From a checkpoint of a small transformer trained on Wikipedia.
Size: 16 layers, width 768, 12 heads of 64, MLP 3072 squared ReLU, 157M parameters.
Training: a variant of Muon for these matrices, 956M tokens, 7296 steps.
Each number is 128 + 32 x the weight over its row's rms, rounded and kept within 0 to 255. Layers, rows and columns count from 0. Numbers have three digits each. The size before them is the row's rms in percent of the matrix's.

# layer 12 MLP down, 768x3072, rms 0.216, rows 231-444, columns 2560-2623
098:125073158106192136145122152126214110173115140074150084117144127152143101149124153131120169097054119107108080118099180141156123120081123075158136134111190153095112145091159115100135107101111138
097:171073131123165121144148077121078135158154107158182125119051050104172138048116119127115151110116125124093180095158094142171148105081116126162145174183060095095131132157085138119143084129095141
100:123083122099131138175116206144166134121155129097156123123112116132175133089133096161161094109088166146129079131158133155106102101164155194144097121124120103146136161131076136130112136087143160
099:073114110111113145144125158182140089152139087103140223131125130091172137167121120144111120123098144139055090121130105119093134142170150106100113123180135113132088110136082068158053063136135184
098:141161107103157137159099155146097153119170199055116122137100111136093137087126123135080152182102137119097112196148139137095068099074165099144122111137191098112125154167149151104132118107119110
100:147078134178071150185122132150154140167105120107158112115121153163141169109142133126116162114102137168104136134182078143170190142098164198128106127164127126192136151168158145170158123182144161
100:132112122116152107153171092153096101158081149179053042057086182153183149081144102106093138196144058150138139192122043141100147144078104140128105097154117146095148159112167125110125103098117164
099:137149105149156124161157180168207127118145113185141139112087188153152163148110201134124135079163157151145093090099142083148124117112191112118114118106152115122131130107143069140127096131085109
103:127083144144122104160113143135130161109141057175195123092136074168116117128120115149119096148112159085195158143139140119075067122110148107155109094171099135110116153078128146164109115119178104
101:151126136121170162135124151056128199114096139132138109142115103098121137072121032194137170160149072132129171166112169085111115108073105108137106145127066072117108123094140144111095138120094080
100:167117152131109169106090151109048182092117080109140119118079129092110143183146153127078154099168059165172108070152071113116143116119135147129151117138140176176095115205098173157079088146137110
101:130133128136164135127128077138137132122095132117164125114133100174135156061113125165148186173116134097110127129067154090145133112129108081134129169098117186110136132116116177085081157109138134
098:151135145086161102135161121103106100140147089132140137126125114120178127117132109222143054118200190076058061155130127153110105141061195122154068103106171136138118141138132127147210129084164121
101:094120136135131122170216151146120079076160132160107075106103192102132149125118121152106171129157086097105184079144149133149144102155111072145103112090147166141141099181108112086101100112082154
099:097136132134129133095100171144097121174148141128158186164101149092136104093100122099077042150105109092063123123074084134100127191187154104095089162126124161120161144108135107148070108088095159
100:129148140110101144112055093083159084072107117158167141125134046134135086095166136109139106126165099159099112151079156099153135089103122163101079170124151127093152173159126172168159112170091097
102:097095166157153112076122146096138131125112169147143134184171192133103171138155163092066127165104191188151107104103110077185172139103157156120135143084089103123169166143044105094090116109200114
101:161122105155110090058121094131112074114093103120204093182132114116123140049120152125104141099108117160079107140179127096140137110178133124067118152154133167138187133133139133198111046163094134
098:141087172145070174120145093098113151159132189197118089094125087143169106120116105113163100176141159172108099128110152077146088184107095146153111093102160112099151107107110055166137127130132114
101:042114170106112144116151135125073102099112126105116155144110094145133138083185196101181154089129163134127158148165123084157107135133114133155129155092136128110087121156064110046149131130127151
099:094159117137106119147156080112113137156078150141193149086074119088151137098119141151102150127149134079086149092149128113123046147107115129196138151147158156132116119108136092193150098130156141
098:115106107171085117065124139068065114145111081129124133137093121134091121126153123152171149097168127082154158156158157194160079158133166092182140118134127127093080157108171118170092157125120117
101:126133095113087056159087059106169113073110122151178069127149119058080187175146148126143133120135212123103123151114150208099155114070141105124122127134177170119132084105164095102154168144169117
102:162131112137138076120106171115164104112084107143131123120161087113130114122135156108119063105093148122127148101198078101102122095172162110086184096080078071081146122110127127110098097080132137
099:156115150108142130090116170142037123073074133108100133094164045094163094114135106129088135114149092126156116128141060133186099138141100207132136145094184105129146133120181082161182148122120113
100:100097129167160217128146077140160107134127107132132139177136179118118138181137078126078145127154150148043093172090109203105130082103116138150107148123076113090120094155157133120076140094155133
101:132187137148082117138103151153164148168127163129146157070190131143173104094182126163123101125169162079082124124120077153093125114143155085119175163150135133103125094143122098142131130115095119
098:196116123080087083117132104101184092068084133105134100089109127111101155169176109164164116125174092091065096169124106168191123171203111160123139102157080064108055113112157102128098141120113111
099:112113112188152062124081096161071148172101100120114118118062162090093142171146137100143137204090192126078102142134167125115208082126168111152123070100159157120139151101139175143162193083129131
099:140138067130124098098090144097097157152090139115099117167115168134103114142054080061141164142156074114097058158098215129157147117145166076108146116125105145133117146144092109063065053122185108
099:104166111112109179136084076166146159129155107114125090079168164101113126132132078182161134093142108148127123127103141163119178125132146051126155144094125148094139102120086116107157120072092146
096:145170106072164125115123120174151077163151120140114129077176135086124103123059114161138138112128124149129140138094107133121142126096140175122136177164152118126134117131167080114175151123161174
099:142154142150154166194121111134139160129066153116133135139118186119106152146106118060141123094114160118178129134121129090117169152121173140092049148158116116181069106134175118154129161134150129
097:119120113145102190095132116129163157108101143085141093134129153210140117162165125149161154217134155137077086123083072162112167131132136141150145136081073152116124118107121149098122138143116114
102:126111179144103102147144117102133145099098096133158140123114155174178164090140086071146179111130076126104151068163121081112109105154107148084144151121211141109143110110177169152205129176136101
099:089144155120169125119120137130135122082113069151136123121127077162164123015182118111122152171156090108124056148120118135162146145069107131092164148162119163206090120085145168118122120096084118
099:121129148146139198179121133155099112141179105111161159090101118148145122085052180158061105112133175113104140127166127142159114128100065127164112097147097107094088174088084139197138006141135154
102:140109132124112134129143125168109124105130187167136140086101105152170147073157131127118117095196105091138133105174084162101067085114133089073149150160152110137136152117067191069131099133055121
100:087126181111118096106122123135188122161153127134092126083125168120103123119129167089108154134115050180113158118066186090133105134169153126196141135149112109109148149093075105146108120154118147
097:157167151087136123134164224160017142148139109143142079179213147148126102174108095157195158051155113118158105091109106130085099162101163100126104142145078156106152179150112119098134125122154131
098:158163111125161145109121149158084082096119121125163161089091096153113196086092114168113132103104117156152139141060073081144179129135123103081148128095167081059171091126122097094043117116159128
099:092152166131131178118065191111106104070128131126135131095116150136195071141124198134131126147089104159112134135151125102134129123183157090124142149199165085130092095168143175144125079126101128
101:100122114146110146124176149189124136201129116178156140041152138166158148171072100170116103178116081114176123104136150126107147120087130171152119173142097096125107182145122115175133062132118085
102:152104163157117130134148165131085143065090121087071143135167171095091152163101107127168074178115118072202155082192195130174110099129192146082156164083087194114129165125142120072116142140159147
098:080111145118142096078150152152122177151171072106166120071187099088136088150131109112125131143114076116122183157179142084103160133141128204161080135120137151129114138103134139124082040117145111
099:162139119126122134107165121147104136108133151143084125114095104163126136109178192108065136144111143099152157103193153135126151103069166127056150188129108084159106123194105110167174110134106120
099:101110162106129154154116141122132135136131079092148111130150147121084165170180112169096097159156165132079123129112103140152167110140138084116142128124109104117137147124122139109156103096072112
101:106140099147158130077126143148166129130114168082134098137129113109125088135097123136105150123104178130096151120140071102147146121109093126150106132089163112132144149099173119095141164102109107
098:161107142146097130127074150064187106156122087133112136149078192193134154170111128121156144142100066136124125160092117127073061092194159163111167115132091134112139093127134131074125098116095116
098:128106109087056161088124134153116112159153107128131188121121134122098147122127182098105142146137126098122132140163136083076151143147098175111159159149175102181096072123151070128074153158133130
101:101143149107115109163138072130180112081173125110115114180146137094102105090121108121109098104096080109164143100128171115116116066117212156128121096162153116098050156096089181130125136125121127
103:117081151133169108118137156141113204133178072169107144149153147149140129063050145080118105159166102100139151084155143125117052067122154126176041109161170077134131147094124160133129122110135149
099:126142131128164162136144132121119135113091098174126164133167118131131096108159130154071180111070144151177074114164201174105133103156130079099172092096131105120115171126076195129127136118157124
099:139133119122105139137159114065131148129102107131138134155098104128138105166076087170090098119075183096151148142137121202177136115057147106154142124153095131153084103106106170107145106127125094
101:162126120126134209149184147153155083176092151178166124188102122137120158079107165117074158138057097130174143055115126130146105101158141095099134140119141100110175164092124114122116170184126107
100:054132140071076118154119147137160146199168162191150108173153138154147138091132123115161142094148136153123086097094126188091104048166188120173117062214146126140138177107104147090138083127131155
101:111188094149066090114159178113151171102118122199139125081102146118106135157124101096164135073116102148169138107080149086083198139144139056126088114145099124103103140052095138124110144146093197
101:146115140162141139147105040178140123140079128124100164107167113118192119118121151148096099124146086132107164098133143063118083164124132129139089101120122102134089146129112152169142107182145139
100:083100097107150115144133182150119113143076115099121220118129131086212126127134124108112107124183151185068104143108138163116149087094142107165070130069121108157161133175143109120163175161210122
099:112099120135086114118134143119210165140108200135169108093121148088152174097160086124142137037174098137132186131114144149084109141071149128101149133116219161156165112119155116094123125141133150
099:099114131121199134098143127127096086071082122178098128129162196148072176115105132172171103097201098152092094137123114138081098111153187104121114119153138076088093151123129107096125106059133181
099:145129116146119163118092133115082064106128133118119169136151176124104119139142142152132176156107076058068124129091098086120125137144098125122150141078140113137149088098137084129087102137103174
099:106150146065125092168059133154117164099130095065146143137079108122102148043157162104128141168050137114068128118119125112124207110114084080095126131173215107093112114140179170116101126092135107
105:102103130131174147156167130127069191080144138124176115147099141179158150122086127101110113102096066123186096116188154135164124112111080107110117166084141149146101160103073157103107073179113132
099:144149160139088074100144183131115141127104127182171135133113152062173121203080135164162107115114160113121134075181154090127149060154134083148104143173109139161190139167154124102193085120163108
102:122192109077070121100201091093108121170071108134097128160113105171113108082196090164158119154164150078027170116062132159183162146116102180116118122126186180109148085160105126140118114155073135
099:085104148134139133184147098119147115108141063122079164113179067165122083119113119111137075089170125100146187138171128090158146139176077158159082098115126122148105159114143171071091137118134115
100:149154109110098122149132129138126089148133110130113106105122117148140163157143167109143189103173102111146168159137093125107234085120109104091154145152074164134172187096128130155080175165159158
101:089118127141154071073072106063130063156102091127158119126108115139143197083095081139140107151086118129125149149117146095105075166135138082114161080068102067118089130147134131120103101186102138
102:078120141142094092153121113185043135123128134121095189138114114123132106154151109110105153116102141096075121078118180123118133115171118113132097190161053138137076130104165114122093154152108155
098:114140127181193147166083146128181151145111150127137113128127102103097095128142126137178129121164145106105086165074116114109149148143180175165162154089100112078128188159114133113096090150138060
099:119112105152166158133136135096174080163097092171062147116085164113162132170140183134086172183156086089116165093077062074178130086135127142156108144133134107121156185105105156160119119135145090
100:122084102107085135089088113186144150108074173114146132079108065211095123155154158136148180123084160125141158148164126143096084145086176167143076133133129114116073158125070087134087139142095090
097:135125162151116118151134165111151184115114159083159183173201100087109110139182176151113167132119128118094179089150097147105069076032133149110105124151113089155102137102179133114135127115083167
102:145123087135109104123133200127123091100132176156146154163147106153105104084144140147152150122096118124176121126155168136151082154077185073123138148113135139129096186090112092177209116092133137
100:142133113090166177087119162122168126097107118118106108158128120086145101108104103049062148159167124119186110201115169036150089157116128143104152139090115082164087141152119112093070107103140097
098:099170088135161121129158105109154133108094155141139150151175073145136110064156161112112207144069101149116098065114152153139185100135121160105081099102151110142105071110131128152170105109213141
099:135135146117143122134160148118154117127121106140119090062082148171131073106126095101137154156117143123087123095159102193133140171095122054125142132163151104112121062135067073108176141124176116
097:105136144137130117088105115091112110161108071105076134122052095089114130103049158147095132121173123139124137106125132106092154170178163108133175104167091154108124091147083112207159113101147124
098:108127113120123149123103194103136140155139129113133089093135156119108074132124174098043113132059068098114165125153138132134184088189106121148115095115158136128095117093167117141126105130088145
101:087167138062120124136133155115150153162113144111132155134083119092158115118117133149170118085142104097157140170130173137092193099162099140172112157088129175109081105124129160135194148133143055
098:121174132174118138153136097175154072138073091151137201171132098130157154117103114104141156116115195096215131154143091116126217099119068157069144087151124160129106089186160147098140139121177116
101:143138084152112168128126101109121134037134093142136127127088143115150129125100161142104146128110113159112118114156150104086130153199106112123102148133077153111144094155135167124075181137063068
098:123118178159105116129164087190125138128105142145139121175197143108050145124171097150131086161107132140159176080140109171173155134129132117116165130169143123120153098121158174098070185142148108
100:117170181123106139104084118134180082174090161112115131173137108154139134177132135147115127069090138173143126106096169142058151126153135090187142133108122129093100121162157102116069189061083142
099:119138138052153132189116120140182080203132147075113128130144121130158132131160095191073106135107089144164128205142104181105141121111162230165185157130181126128183155148154081148108119180115131
099:103117109136162153162082177120137189150185141146153110097132095112165109063109111109193122127135119115172099184121074138209207121255131176145053149118146127090107117098145130082124104122107118
098:083107159136215108165118120120152112095160105122147117107099193085141113133151129141086089117132157145101146131139228129124188088164095099180130105152149123148158147125095097135115186116125138
100:099080159098138116151111195142128111140113122112155180114142157151136125079173144171169162161118117131132131140088115134163092125184163141095084136163112191161184172129177098119102087121111104
099:147131125138089124121147118132109141150107092129140110064144187135180167056051157102142164173145124126103123168117137131199086151151139116121102133106119174065127156081116111160135116099096147
102:121095109146154194170058132134159090108125143108074065173174150156157104125172143150108173104064107099091158120095177112076025142095110126126074127180109167081123108115186092164128095148114148
099:116061127138119138178103098160081129132106166143143158113145041140167121113097121112135134114179146133108176100125089092132133135109107111063119107145119117070147127156162233143095135097175112
099:132127183180076034124192083098068119125125187077129104155180039128141120122111109097115161121052158148133095159133134096173131119128172175095118136115133108169093096142116137133187178110081098
097:096094073114163140140151075113145122108106110197108129059140195118093115096143080154132161094135181109112146146141109116062095185132142103177150114130123129145146160170079078152140149157132162
101:137143134132098209122133154135108132150111109108159168118161113112150120141120083098130118156077083136076145100120093143113117145156104158067149152149091167129090164137142077161145170159120100
097:079119110115107159183140164152166181122100200127076124125129100130159097165115131133148152124129100132167056173098220186136050124171063164096127108089106154097084123087136131110152095157111128
100:127177160154112087166160189068132119129158130147223104100057129113157103111134074103066156102123142129182193160107121138120080184124095099125147164103117173045127111129147089191107144090148156
100:117122119169065153053126124134113148104098120105101112157076189123138145122125091135132135123116111143100088084122120068117158137187122063192135165110107105125114071185130151162088124114174071
098:125134124083151136213124087140153120086155086092099148199186178166119147140080055129187098134111113129151116153224108120171095090142098128111086134121159124082123106093129159159101106091111164
100:177137118170088150093100199141115166110074148093072153112114052131099117181046106117166123145103089079054180130112143105108157107098149197103096155130123129134132185109111121105089170135133126
098:109169111156180129144110104110203170128116197136127101099170105159126157148083122106096129123091102059106086158134150172151130109110197134145098124136111155131153127139155142144106127084188103
099:101158118199126108094097099095106181103114123089139087109096110110145127098177119144140131090087068182131167127080181150130158121065139142169182109063074163163200082098101099129085162137165120
098:125110152143118108189110130122141118171153129147207069130110092161135142147124077180061076133116134107090096134108200076115089097147131119113152149149125130152121186126168148134181151095103148
101:075088120100119119102097142143109104164062116166085172075112211119116119146151136126105137109118160126141118148159097157224152134102152070157168107130132189121115183178156164107179091139137151
099:104058126135158159091180119055091140191176086079105114164144082179102124127131086107169169170103114106100139130146044190080172047151131150116124142122137113073138122124169151162089203121106102
096:093106086109101097146152139158069179171176136148071091119130087149095149074137143192126141082143125160104123207144122155125065138111119136127065132070146168183127132113138166111149150159153109
103:130156113142105089141137127145107124135056127143120136118104116116177134125149141147082158130142158150093094040094125179148139149075115165175171123133132096132102134153086094122139097177142113
099:111172165115145155074130167108076118130113055124133101140111090138131073067151157095130094142109150132101110150123107139153107142165137100145154103095150063069095098153100127094155148113126144
099:067157091109134158124174076116125123118124115088108076179192148190102130194097159169103164144085128121106206132135093075158155131138121080092092077120182142111113171116146140164160135155094162
097:144153198090122137087127114109109158105113136170114182145116140117160135109187139120136113143169138104129136108190153139140128218024174094102114147135109143169186162123164087109073137160105147
099:111234175122175096107122134103120087167101147131111145120086173112132110080112124094140178154103136162137160141125042118054155112111146145113137148126128124131104126129122110168175131115141101
103:163104131125148124168081168107197174152112163157135100121095116103172135163176105133096201102138141084121132127146143162082142100130102098131035100078146136102127125139075135145161110159111088
100:144177097113132147110115114119123131135121101139090074157131069103107113150136121108132108138063140099166129168120205137091148200153114082139106140170088145108198084136145100184073058088108126
103:112152109128140151136142138141127105141115110073080151108168124084175108087131122162138138090132061092177087096117128144182158122126123116153088095087111107076122084149127128101194119132137106
099:161143159052092130118185061110185139163141105134108159112086080113177167117147115129116131175079077140183143171158159048154142121122144160154196096119065105178138132085123140110119115151135174
100:118153167149130114137211089157179104115106103128088103161126088147124119131105216105127129157101102117064144182109174081166159128148133140140165096131153156174169140079148123125137128107107104
102:083102135131182153120178127103150113107128075183152165051057211168139091171079204236129159096115127096106102081140182125128090131137175114122112168191174122133064094110153105181158127119089186
100:209144115099074205133094190129118127048132042115098115130107149118144126148145109120107127165151087144114123206164165093130160104075202120164148096112102126104134136127095120079113160081137097
101:123154118137141141189058093086098113159123137115155112056117114143105128115132107224166139153152137153152124106136164129136142142132102168119122151088117113123105053127149167106117075075083135
101:086096161146113147140145169103155141075127138098122132099117097119159211084171101162073135128162110092106147119139185086176152145162192097114123170110149168181153141107086120145143108082096141
100:110124159119107134100155073133135137114151098082114105162146100098152126144132131109133112135151119161159112124164139164146144128091120111137129117123201140142083096097108111105128185090109152
100:151165098075120151128124086165133155130102073119129101143090153188166096149133147075116176136149124133169087142131109129103173130168152148137158143109143128073113094101065175181131133096130177
100:154148147127138093147201124080156169122128141098152151140103161092192124155082101098097115182080129118182144091095051106066094130084149081094201124151171107112104090133108144104144171185124125
100:094153124066156145087132128157101131086082146134134149138131144085149151173142150101056061146143134056146158111117153106153132144111121140081138138174143089127210160090131138117151126137127131
100:160116144106146099094161134132113107166055078132111146094107100109115143104089129067096154138166126051129115088111144091152135071121124159159097186144142135118128102148158144132140117104135164
098:169121153136136107130084194106118056146148163118134172129171120125134175089109152162124086131158102112240129070149198135119136136124124121167019155121187150149154196134083148082105148176138165
099:080183130148186144081117137138168139131089158096129041146084094148103193100114174122129139066191077160159186125125128125178124132166159060132135118152120108139100152151137153153134170137156157
100:176094133158122118108155172122097115070120157122125115045096105134129149110177146105109115132100153099136137181156081137131163187166086153150153109116106120193139181166117173075150111098073147
099:118117145134135151155143133168140106169105134146121163147178066171145131148102169143136134152124122148123138103171083052066171145130100107141136135074149140061115116178099112081126127118189153
101:157137117165139124109146106140106100075132070157132106124162116093167191092144144170190138189051130127085173123079111155138138110173169100109103081204134131132076192124120130124131136103162109
101:146134076132158142151114193053158159113184168163129123147094125098120163074171107072134092173113144168153141135114133119117092134149117161146116113120201154114147116160089156128094111139102121
099:110120117185129144119183140171123107169146165133114096121106146136094100194021125105128151162128141121170149127148103139161120130121105124090090146111201064123041059127110135104131187102117151
101:031103122070122142147121128119115081074148146139145181117142167164159139122117101118138136121174115084100172121123084125074166141108143142086129090077124077136175117071071081074127074225147138
100:082083120114145101055106070136099110152126149126135118176126178171090139138117170113140116185155069079161104146178136132189146149136072140152149121118138083125114087121069176143105138139102094
099:138124070108119118119112173132176158126156161209096168093172104107065117103107192097188163109127141158110121130173130164101133133078144138090117108139178109142083108058142161148112107111186151
097:099077112136181150153141178143159103180108157125105137081183112130137087099100127105091104057147153119046143120123100153130176125144117151170121083089128097101097120148134135138160118168132164
101:134131143176087077137087132105115097128125114092165148145131136099092147130110082084163151104128113146117098103078136158077195122103170170155121177117156132118107156187140101093111104134127149
102:188102175129159152107186118094171096114134111097104120171107140098140111147134153128126168117164109103122162141096109085153116168150131116101147110114117127190128144121085118110145143194121125
098:150156166094135146116076127158125060122126196169103063151141079092089174171142089082101086110148085138081134075172112079111112099167102155109147120134129099116136087117108116116152120159119076
100:091162126094090120172197168115149155156057102123098087166166177099101159137101115135147164178169126126138153149154124118161090151155167133128128147121131153124108137130087085192147119119105099
099:160127131069125117107148117144134127160054162142145133128146096110131118170193138168164133169146147079140113101131090120189150090136123174138149175079120138140159147131133173164155195119204186
101:141139108158114149112123106082124036147121092114132122109074160110214115136083165116195136125155183177102162064078131135085160143071110143091027072116085094178128141125176141124131056134162093
098:124139131134124183163162143099118186076162124154148202099115139103129132128100072170115077129168085123103158148141070142087149198155106181134123105166188170137159098100111138159120163116105141
100:085140157164157149146151195134076206094069103184111102149108128119130112119104138094139162142108096095116118091165155078164138173145115148150166154095154139084103103132126096173098135128089106
099:112185147180120146147151129152163216123096103045158137115099116126116093141107159100212108179162128114144103148093130131089104102146111164171092129134093175126163135142156131117087087117106125
099:169084168144181077129125103108140106136118145129092121151105113171146158098106139136156124185102127111126095100080130117114155142131153113132069184096148118165132151160221132080145145089082204
099:121116116135105100151165125132150141183154097066101112201145175159106103209087103145102167155207115092100072144129086102139074092113139153058116091185113123115138157150106208098115147116149146
102:163150143142136144177195130131116166091126106172105127165160093185144139151192085102123123129053115096133125185111122151140081172176113107153114088122152099125091142078212153109098106132129121
097:076106128147122153149133129118081166098201128104120140037141089150163116092102102153165120119112123136139089120160150061136091132130163110119150142178118127111103161114079115123160119147115111
100:113133085105055095105152169137100071158096139121078131127113118145119156146167108143154142118126079098153101167107123133131119096132124159154084119135171098066123177133164129177155133106121078
100:161074152119049146082144086115098081207084152169127144091065102101118090115131113184106149085181165104130075103178102118138116117077117153132117038167221110060077114148109141123101156101123129
099:189081092142147137116140123074152157141147137118134128060103146110127107113135126154115138116102255163150166122127148180142148153182187140141084123056136074107104117121103148145111188126069107
100:138110115119163158104126110101114156163160117141102132105081140119139194186107123151140098088158153128054125064139135178163128142092138149092144083143185111116154121095110141117095124103159116
101:129182122158053139150117157101171081135181130151113143114117142127161134143108088110151165095113115157113132123128115123127148080076113155156098167096150115072161115142143106084079089138171168
100:158093069138137161134138130137160155079099201137199106127125102144125126154195066162153161147104077054123136093125144151154104119144146187085052139214111108128162150153086127034094164171115100
102:143134078099096147094121123139105182137068142134211117077167092116093091117126135179133187147110167126187097109135156176177140148113172128091162068139138144169182163128161100156116081182161101
100:125192092206145144099074199150150154162135091152132130105122133161154163125154111094125143188168082156115065111127117137126148062192109129028116162131118097100104151044137127195154110157069077
101:155132149068168110130144073104105107082118162063111121139174153129108140096147111175133117140170145141170151083167117094104100099064104114101060130172102133143099093069148082076091155097099125
103:140088055126164114113116124155206142066139144184122120117082079140087161141182135101116127122140169147097118082054116079068100151170117097166114212156128182146135169129049114119105160141103123
102:126131115108105080073095102139160195138136124143111103165117159094100079117102145143139122121176130074131154068112113126152139143134192114096168101086142142170115126131152093156195154154173107
101:159112141163105098060141067151150148136151143126173165130095070165103029098081171127110145129173113116072107143165084120148153106089145193165125082135100178164079161144137100102094131134156151
099:161134086098092164133131097142127195067145193112129088108133091133146103141087117151134083073161172122104138120126147123179136073111147074143102126109124158168142092134033195118080092201110136
101:143138083086077117163119132121096060205162144142081130116139079134199152077064100123132134121153131129123105105135060097198115142194146107105133141068118065088160147111163129105165202122132108
099:082148117081095152097047121080110131115088140106131163119101091143094067112152134203158162177171131159102172124119155090092083078130108171141143128134130152164173177123146087175070103124153105
102:109133089195200198102100102092165159145095065109092111103101144092131148133079173129147105110178086091077130121118113157159172130145122127148125086080059081163130074137106093100172168153157142
100:124075047111126129122147165109123146139139060122134139099085053120111137118062122125155120081103101157094078098158133113125169120139162174103103094103073112111064120114088122144122176167103097
098:125095129144106106117097148141118080145114116162113132068133149149126130255133149145108174094146076156161151100184115117092143105123119117148110159065163167187157096140095119153129161180100096
100:110119139166099086161111108143155084099190111194091125121129145164027147118144125126099139149163057136085077131129099101129108149118155128165129186158076152171160157096077088124180155043078140
102:129132090128135105156154123109110104161078153137118120114150104125181125153172139193157125126142105165129140101084118104091098126163095104122134134118042120161100154123104145139128124160137121
100:122129139139100131136132113102146163075130123092114164110115109124133164084199131106125090177160083124143135126112128125104141113100137135121198117143143145095100077163071136110177104125136141
100:176140118146155130084142191114147084133097129126134110221119090212137182101140111127117167126158088147158166142184138148127089143021164092164146145057142108087198117158110142127098119191089149
100:135135141139144126128087125156122104098094146163123146149113128162149146109129091133194139105113110119133148108104065124114137138110111140065145150093155117127151094130040133151106109140117158
098:120167109140098127145170132115152107159131106182140196119125165113097172151080182144143205117148151138124128125137156107173115080074131137138133129150147113111078162129149071117192124108142171
100:122127104117096130185157162141179169089163140111145124085181121096118091115167166160191119153070151185143115117140151137119123116152123187155108099142121146146129134092097131114033097086091161
102:154146100093125094142122124091128159110123114123115102129142124146145153129119085070142181092157184117084133113144109130163119155138146132143152155150112137114080113096082117105117113152127092
102:070130138080134145164116130142141141207132152148156178103164178136153119167128062124091187114167100166089076145110145106167118145165184162133093164145177067108090137080119132214161128164156179
100:137103122139129108115156115146148119122067175115129128154118152085136104133169151158167089112159073124139131146076101096120102137172109070064115171149158049060123170097133173125111132082091087
099:172123126143152136127146158105114151102142081136138130136114110132139149150082150108043103134201108138112146064126151075175065181145083128101121148139140166133164098121136066185098109108121150
101:144154150097139137105155101208099112150104102140151170134133117124107152126149148103127078149142150149145144092152091156103075137164092088088135154102132102144068145149119141108131112145145073
099:178080183104142095149073062069086151135125116142179181126093080142178152079166157095119137130102150122096171173126095113146117062135097100179067140182126124162101139137156226100131135062105180
102:145098136134113150118134051092140062128159214210163169116152131146145146110089098112113138156147147122140151126105151147118048195078136099140057126150168198114154152098140127125052129111073125
099:082165136103098117101106111142103125118110126107140155135148148106101164148171144140115058152131131128186131085106183181197116097139111151083136120086151119147151084097167163079174108105145134
102:095093104141157152100133143124118095133142113177083146192109167119162185146130085127103189102086079127100167160109178136135127117100157021097090092177135117170157134180156161175106219114066140
100:148159097064125108115138176148116114101113098124124139124108120111113180087147159097174146097139099110087110154192101190116134137149123133159052151170172097092110084120102082132060072153085096
100:097151113117104128121198145123150154159139096179160084148143187139120101088114118100112155147131093160172085177163132048105115149134103167116087151150182145146081157110104105064154115157120156
099:081088154117124159096131086132173130119094130166161084113127144074168154106126172124129168156157151145133082146090152168163126147127125104091088071113113107190110156104120093071131153173098134
101:176102133188079162099175120122150133087131095140147165112098117161139117072165191098166177138077147140191137155192056145109141173082162116059092123120140138142158110168132047068124195120150097
100:108093095111144095117106109185083107138098113087136108136138149097069088173136168140100142129111126168121098129130158158174150132164134187127136151141097081102155129095097166103144155120095148
098:162123073092123160134206096136110081125094112117151168096152166128172118097176113123094131197138107138108140144113148123150215113149107104132148149065140102136132157070080195114165117062196132
100:099114139130154171146049166091114110174092082140091142124167153132104066136117203125157107139184092134120084119101113148127112145150142077123151120157122135095178118125144106105136118113163187
100:107136135120170174133134107163126120131183142143158167109125138098115163134140119177059152123149046113162120179155096151139126149161156155154173151161172159081173144133136148088124128149161100
101:209087062197159095110155104151143159115175096160152129091134121170129083112109163084170080142188146120179131067123123115088163159097081125120063112193098123146098099095148165092122118166137105
100:085131127092059122152118171138092127127085170178161066144114135101106166134164109090110050106089104120156169145130125212158077063123103170097125129115091045149135165090082142108106147121152132
100:139136091092106130139112171145120158161129144117068162136121162155088124110137120166154112160172147137204099128168073146118105142184115123167092138191105116149062113149109119139115136156084098
101:132122129148170123118168106174184188096142110139184143097128122099098170156147103106134085117115070144056117136104113102187140105168071084089117149156147097155148099156153159104096120111126112
101:136089166097154128137181122069156139177072154106079048080149115125098146159163095169092108107208078132154108165129097043127131164147157087132153118076078106151096115087133108094111116119139162
101:094093098128120162154166103153066075158141117126129079077130122071182190159118106090113114167134121158148200105143106082122128125099105118130087141133156048143103129138112134083143186202146134
099:086066190147186116092153204135218132088110080136145072156117130098166162107096117124112119140132146084135116118151104123094146117117110112107075213102109092129149130156147197121119092124125128
100:095147122096128085105103102084139103161196141158129103106148158145156145086098199211147156035147110142134158135085113143104102124123124092151160145108125110131155120099186116156087136134125117
099:152135100154043070159154121152111177131120135166119119160132096098147063115094073112140123128135119128087129122111119156105173154101095098149094145140095095138105126083124104140109145087130145
100:194217097205110140153056160131084117153162098151143166119137174143194153185150145184137118158148133101078139042108164129083147154165082120183185153132149103149059085137116064167124147183091187
100:134185106162202123136208150143168168106064147136130144130153139128128151116103135118145138076118088137140165122131173142101148195099098128116181126111099160130117151151120118144050181101153109
104:124133131099180141136196143130115125118149137155102073101154106069072151142106051195134116120123148174125110138113202212108092166105114151127146151159105132111085168149137088138133133081114128
101:122095136159171129183119136117166139121120076178101090143091130137079100114137127139147136072110132138104149168150109103072120165160132101141158137143158120142110088071188123126164195189158158
101:093121168156118143146097096135124163135141128153132090107141123150165154090179100155138078086165134088092144138046097174126140095131176149111157109096115142126105089138139133130160120155107176
100:108139088068093141135157125086149131061135166127103145179133130059171155083108169175172065148105150150144094118127165121148130132161063081189107104116155117159111075126161099129066108175072110
096:121166134111139141155126108106121115143146127082131164139094125158040178136150125097134138185141200153146142129193074092112171134117107099176123131086120061175086110129117158122125112069120107
101:083137076114119141106130207032082121099147139115146100125199125129107140142110112183134105144150058148098138116133183175159177136162082166107126088142127107115106135129141105107101189094152143
101:162047143129135162196096181131131180164161103149081143138182116112130117078157115172086100084082119187120134140201153129192113161140145102096130172163147120063065100151147098207085131091115109
098:091171163098097092159140092148108091163154142106092133160129171165107128139199108116156118122154120151131148111075096163216157141107063116114107121089077145130176146150139108150133130140132146
098:141145142132165101113129179173080184065148098144131142105106103124157120091156124125129122127114122125104143157098144125145075095071125170099143103195072164152100095134157155143139066142117140
102:120142159145137113117125122064118142145110113141112140096071169127140098102075143136117132176052163161148092225144113094164087160112091181121120100126166164106151096112119091080144166093127143
100:113132134134155156158165163147166134176144113169159095084101085157155147069186130103218127153090121157134146119087145132174117154143093119075054193084092165159110119138072129117091135119140145
100:123113124165071118142129130089087083123092073164153112054095119126165144118193142105137152083162102156124085139125175108073129105161148163155064154169117105100141147108156108191128056099146107